python train.py --d_model=256 --decay_fraction=0.718 --final_lr_fraction=0.0 --dataset="wikipedia_en"
Each number is 128 + 24 x the weight over the matrix's rms, rounded and kept within 0 to 255. Layers, rows and columns count from 0. Numbers have three digits each.

# layer 6 MLP down (transposed), 1024x256, rms 0.0656, rows 168-217, columns 64-127
105123153120106124167118126133148090106118129162113119153115156122114114159139138111130142144119096129139158114118141144124105118172158115156125118085109149148083061149135119117120151147144118
122149123104125156136161112101153120117111108108092125114107100111130109109152100167094140131151138128144123129155117111114126128128093112147130155111164185147104176136135153139136130112191103
098126132112093103126158158106125117121095149142163121103147161157111100131115141178114176120168135080152161105140128156086128143166127125117175106118112113111156132121112127131138156106090081
138143162123143105123151141074148147161129128204138100122120115082102125128124141150118131071141172130099130145113110103127119141089123107151139092076116114124123077151090166116132158127133112
126122179138136117100133134157105148155126111117110153102085121151114141140141126124107129139090172123131113094142122114120143079163142109087137142119118150140150174126140137103118144132154128
137146152145128127126123122139115128144129151087143150127153115126129131119146128121093109132136125142125142141113126122117114108097125162130121144128091136130127100148126098139142150091134139
122141096123064110118170165124115163140172094106093124161110107113133139120125123091066105145166051130096163147144133144090111125151140122150115128141098135145132136109160138159117145127125137
125149122120118171151084119140165113162124158081145166159140088136102128167144138135137138166107119127150098093121115098118112090168121144106150140104102145107110092123127122130092162167129159
124166110161059137128092110096103134122157118089078111112155121130133106122139196151128153181125155153133150151121153156131099123096152124145162118093127152114160122166105138120124133114144138
173109126122084131143135117126134154175172112126143142079174136125103138149156131143126138145139122139124125113121159148114137170107086158179141156148154128162119170120119103101178153157201110
143107124107157064192099131131111077157161103131120123142137181121109175124087080141102121132117122096134078147123139139126121113110157129110127130111132122146092044112126125125130129128081128
181144127093169143073132131153126094110133148077126104108146127108133118110143141111175152148132117111133140169135139135154141140153127120143150125146129138136131097143158131097094116141128152
159130125128163089124158094151140146097133104124120140124112109128133133094113132151137161121121112162140137106116127146095182100107136144107120135151138134146110033168140136117107133104119105
152122103132119135119148136145146119076123124123100179153082097121148115117115144116134085105139124128153160141107127084104164092138110116141106126118144131126183136190104144166130123124134144
145125123102109152135094130128129125154104176114120084107166118121149106077157113129161146111157145133129114138128090158137153166143122145119150154110103166145118107125127111141108093123153123
152111136151107109116126122153152115125120138119098076119143113145186086092137153074140110124154109074124115130101112097131139136133139092161150099120146166170153100129133144131067115074134102
145138123151135122109121106127151106106112122123112174080136107130102151148098098167141151149146129146109133120079090115133103160137104094138081102168125157123152155146188127125110140142147135
131171132113098161155134128145101133174116136141160135154164153068115104135157148102101145112083125139124136120144128105159136100154122063140144086101119158154125161160119141161106157112110114
121090077151123113131107140093119139127141147144159116127111180115137137116146118142130143122128148095133108107108123111158130087118126131120143118203124122132148071104147123123150078131151085
156130140141151128098134118094137114132163109110137150129105140115142093122081153116181141143123124154145122178133117140106144099132142135131096112147088141129100124145167099171111139115123104
113121122159168145125093110127150130142108142147097115123146073132091134145079083117130096126132106151117110166093140132142092152129111111137106187136164139112134131126134117122068133134138165
152099143138114109120131126128153137112182113138129140114112126119146149139121102144104072183104136113124136110114123138147155163070124141097139158144089179130104088139130153108144192173139148
149196100102147135162107145183136184118134084127158106138124099088213122133135155135104151105159096115120110163118151194128112148123136107148173104115139147153083151137133129157159134158149126
137081133124130142165096137127138127155144122142125107115133165129106116134138151153139092125110118166087121126169102144097117082168103063168131135165139129073153151131119112134131122168106138
124137121101107096135149125134139142118124088100112073100108129135116112141112103157135149099135131153146119128114134111160098117111122162107093120098127102130127153179104148122133114125116108
117128088123161093112163151103158132092146144149086143087128126099124134124104128178110152119131086117116132120127131134143067117099109122086117112152118131119125160154112127132118129137142088
190098140177186155146122117104096114125120123125091103099128100122129139111154103095106091138146136119137127173148163140151130125107145090152103141109103130123165119122131151123100169147107167
108144151141132103093150140167114144102097136141130135123159158137135156147114127133109135138123119144136141095139142105117113072131168165032131147102170117113191152133112099132081163142166154
149118152118142100172125123148148131125164109197119149117141145142124128139123142169162149129117128112157139130127080120142114106092133117131120155133107114162126125158129092150103136163131158
142096108140104137168120060126094138134097107126132122133114121101137099169107134115144070153134112145123150136123160129099097148154126130148117130133134131170171154129115104124151143106124116
100142164104120099151149125086164125136175120139096141119135114112129118119124114135153121121094122109180104131146130149125120117151180127103132122094135144160117091136117109121125144121165131
156140118160159117132142145124143125145088135130119117149152086149098138151110115144111119159118133098166102134095112154137116144127123106146133129063113112100170084148121125125093113098089153
118107150162131126138115144123105107161115123114096152109122140148090107086136102159128119099121156095144143126140128128130134089099106105121119141121153101147132084145126101121162109127151147
094091113130121130134152145114126123141154116115106121103107124156131126130137140141131146117151090154140146135127084127125135103126145105144155124163106129140112078095155158113117156121081114
105139139132164111155089104100143127125131135115127124126151113110128129135105109162109123137118122081166119131138139098141153118096123163123162144131144068124142016109179100131129154110131120
073133115147166134127117124153133099121114139130135110081117130152146131081144068136135108144120171127150113126146098173138095182089101130162143134153120127104104179087103136107127141130119101
141123141127112154092116135128119176132105149113113132156144167087137115092107117081126103143143065135138113126089122111111110127141122138112135135118150139121136161130103178131120101113134137
114122115153069092125132135162163120145172148143115151083135104147143126084123119129180152103071159167126170125130099148111143101123157169110123131121163148086131162136123152132154098180161097
131137136140136136142130164088106145129127119123125109121154160128153163140097141134111112139131149123095113147136121117123141121137101146129146155140105120153091057156158094095113125131107150
116125142126129119153150122147130119141154094157118156123111146135105126139120145101131116177120160129104165145109143159142122118143153119109082169103165154113137096103158129134104111136109097
147107162143122118132134119074140115141143128165122123152123095156112145111110138135104092090129136137142115110154142100110103158131150135125132104137103128110162163136115123174106120128125123
147141125107126137101128138084135121120187183121124134142123146133148129157131144113105099101117135104125131161141132114119132076149203173134108110165147123127129143132119134122127129120136126
161157109126152089084123136111133121114145125139152145155148150139124092134137115116091097118134111124144117153118175143134109106129151127108120109109102116114165133125127089165144132092141111
150123140107084128164188121077152136140117114117158130132199080101157152159110135142102090123134143107134058145172152076130091128103128123099129155121112086134150141126130122142133103092099124
128171118130111118122168138110131099108106115167127147109129114137171113132114143106127194126156097097143154138099127178149136123142113073116146130133141123174118069132151172136078117115158173
161124125170141141122109084090141120168138117092125105130125182120104147105119119137123152120166138102118098137143121080080111114147149150105112136114136112110120118105139095169124128129074185
133149142133151166164123157149147159124157112133118132159171130137143121159105138165106141148101122098134099128114119172160170134143119095111149157085081121129112130158123105119126119155107113
125096103154094086115107133148101148151080117128078131068121100162131138118126108135149123159078110127131132118177097110155140112112178148130121124125139148125118158154083136091094089205122121
122139163169104126118140088134118137103122134144132065069132136101081114160141156118107117106141147111120153133118084095148075167093142145122119144193080128109133152135098141119114110128112079
129117121137178122116157116127130139120167177103153179158121137109132165111125120104113140093151119154112130112156147095123091124116090162135113127151121106113163114150111131172124142172111140
# layer 6 MLP up, 1024x256, rms 0.0728, rows 169-218, columns 64-127
158135145142107123140143114163167156096117132130139163133136089152062134125125121095091139129157160142141129116157113147149122104129114099087132122132129140132124140103152091120168132134117132
148125142134113095138156090142131116094124126103099133176134143140112098132140107100084139106119165144136113133166154152153125139155126144144084134125109090122095137136091101121138143124145119
121165113103140149163134171077144083120094137102127171142104138153083093125086180126128172131091129172119106072134118159165127102116168125083121134117135112174146127124120132136122140146109126
098113148085099122141116111110133198139136153148122139143094114154146102126128140139138113122140164135167109086120123119107118105131144144151136146067106122155136143125097149100148084168110091
060149115144112154114110125138175111162153139138147158165120176149101128119153121172121112163148144126116149113138110116148106117142103110145116140082105132139105122138111139083155132121119113
130155123130133115103153114085133140120100142113124136126121158101087164091155108121101132113167122161106137078127089140135131154143067153123107122104180134113131135122139153051120180134139109
177118159120101124140159171121132110122121177097133116139116139090148136144123114071115143132143150133078145126116129118108106072105119120140129108163132122111124139126141135114145058128154129
081134127125107116095124134121145097116126148088156156129127074160097120165123079094073103152146136197126119079163090089161120113058135076109128093104112072134102165092129132144088138137122119
110131167126091181116100140129120148160132126162093077098125168146157136147178093139114148162136131189139135100161120144079155161130122167144119162082101103168093168145134172108157140125128120
135114139151134146129103116113122115113105127132158116144110163129112146084125130144132194113142094156133129117140145165172103155120115118107121113135140091138136150144137122099103116117149138
142088130126148142127138153108144118105071113130132103104160142097125168132122132120130134166172147124136146088170127127114133156163144110115144140105149136135104127114133166129128104151114132
121138161137148141116103134102176158111138124075163123168142129115150099104129088117112115161157132155101161157099126132139134118098089096100147131085125104146141119105101160125131119167198111
159108118159100129131170127083174135112145109114145153133144112092103140099146143116200122147147110161148154133100117124092150100106129139110159115171134095116151143120119119143107115141162158
132099125150140159173117135128126157135153149117157114142143153163107124102132084129094124135151119147113153107159135135139104107121108132123117153136156117134145130118137119078157131136153126
141137135089134091107143133150151109120103152116102128145100100127161095105083113076118090125107147109074101131136130117135103140091174138114147150129115139161146146104089145103153131127183099
133091123122116131145140095150110172096117150141141145114126111120130113132109081124152132113141130160123121129086124096164157140129105129161127110139163125128114141136142124142161126210114147
146128135083098125157134108106125152143084156123106130133143129104120127111113114130131123081147166183156104103129104162096124109129082115100093161184101117152102137110153132113104103139150136
117118144142107083144108069131135127148124130129129157151117157168132120121148127144115099097103143147103114065161121121164163149168132106131142121154137146107145147130146122150113135202092124
095166149131091167168137136083120117128110136118108141122117090147122132163153123124175105093169121139138112129140155125123165115156143117128144107147098115163119134115146169130135127115143055
113125170146094167113094127120147120136132112114148120145126081159131119154145120120115120123165090150133149140133120118132111159130128134102105139107166114099094162117147131102091139130105136
138109163132121130114149174137127159118115123123124093156114165132121129165089133140106123107142119128128112131178140118155100155133133131121111139162134160167141144083168100116129129157137128
142128128107139102124137095131178178112144124140127117123099165124128092122115132156155159130136183146164137139131101106107130177158146194117138139115106077136128154084129156118098104145140179
144122118128185185148109084168151187162125128162157150141122144127091137109153155167111141150117133138114131152153150148122079124172128115136148107143141104138183147085126131128164136138136117
158145122093128131120145156101156121144139132109160154123132138147116187143130102148154148103156162119141098123143119144122083157104134110115108131063159145156129144103110126129158111154173123
130104102104136147143176159171133176107140125142166134138105130135144108162130143119131125109138115155146093119126166126164128128089122094119111157132131115120130145134094152091139185152109115
108089121160136185101126109158119154132110184085155144130126182112145146097137064103131146134129116133159129111135136158141151103129106082123149139146151122103143136140140123128144136125141150
096147117138147094120103150145120158132130126129094160146131149133169127141145102146117152128158141162139163088190127148117156139070131102137132134085174120090132146156133168159087142153127146
135133149144128110079153105144154138130105150114080129126121134081136147135149105112137133170125111151141141105124134136164123151076129106103133131142137144097137133143154130126150112124119134
108117107130094136123167106112158144164090117115123161138128147114132144162158129134110092159118139132092120123111106128143092130147136152124130115107143102167098141107161150096145122140156163
118147171146129162132142140100136145134122151143132126168112122123163117142123113126155152117116147131106134132106135166133146127153149123164149105093114153142131117153139136131124119152134119
125129136094129168135108097161090148170104147092106102160110132133092159113166144143094116149171110142131110123139121104140137155133139107120145147094127144115137131097139161146131130127180144
146101131148132144100129122103143158102131106113115131119153143127142148108096118119131129137156140144112134117116150115140148144121127125117106115130142151114127125115155136136167115141144153
114105157117121138119108146093146105120146147142146115113094106110133154136146133102138176124149130133148132140117155106138109172120122147141140122114103140135128129104148121099147153110119117
081148115111159122101165126171135135127120162135139119128122089133149142146089114115111136157118155126120166120143123122117101100112115105137166115092126156146148118143141116134154103127160099
128145115141124091128143138135084121107110096109112130105109138116113143151143125083132135144130151126116186103128171168201114088132124125121180170136160096140127135135131110112128131157135131
116124185128074147119135109115097144132095111126136115114153155100131163154098162104125089144123123125094112132130113130143135128113133128128112132136151133104091149127152125147144112130171149
112105138133118137172099123130140178129128129078106130133158162130126118148124135159167123114150141156104124103169102153124111108144094107124115105143140145149110164130121091051125157120103096
110137131134114121116118104118116150138095169085142103131100136132126153121165122141131134134179129129094151106180120165138131105088091096169103144158076154129100126142100142093134147144116155
123101138105152095119126147137140102094158176105131146140076122116128125156102110149135121106159135124119117115176127153156125127086141136116088150127140153171131142135121134113131082146094118
110116088122106124086145151126155132089113136115158104122099154158053124177109137133138130109142146090138149104141116152148112151100135074154160117111125095109123151123149151125169081146138111
117124149115138138149150096108128145093146134130163138132133137141149113124115155101157162130156151151139129129128130089178073149080137180140141102126086119100138139139166145138158137145132149
133130141074128121077093101113179136098142113128117115127125154147121142120160106121116117106126161124122148127124068112133155138094151152125100138163126091111105135143132101140108138134097107
165149117140133146132113166099128167103125169095130083127124148106124153168113154103066150109123116137156114149089124094168120140098188179065150153114167109116148174141139120126123129158111128
093094119114142112111152118129088132131124194144118132127113131136131125099130148149139137103098167111127158089102141144181087106153131162046140110119129119152104151095142126114123110124114141
133119129123124144097079140132101125143127160110152100102126146156148120110123085120123107139145127154156125123132103126115099124103116137121122108138136081141165143131126131137133073184120141
189157160134125110160171138080142123145103106071165159130139125141143131125159083089170145101121133164102130105151148101153166131138172149108150189154156129122130171111138108161127146144132131
128132112137144142150129111115136130123099107146105150126139151142174119126184080136149130161164150150109139096124122086169116163127099170135186157137146129073142164151137171131130152128105111
134139145139116139126097090098132126140137093130134128178139144162114077087150131154087133126151138109121166137170089117148141127136110119097096096110105151121124147162170135101133116121139115
161131143125074141083172078124133124102166168156159130085152165121145136144106131137146129113157145134112161091146147079123152127075132177126152120152158088130097128161150132084127137154108112
134094147101134097156165095156139112167145164083108144127095149127112137157086109135153144094140177143152142141127107138136116139141143130080121115144103083139144152103098118137101125132102091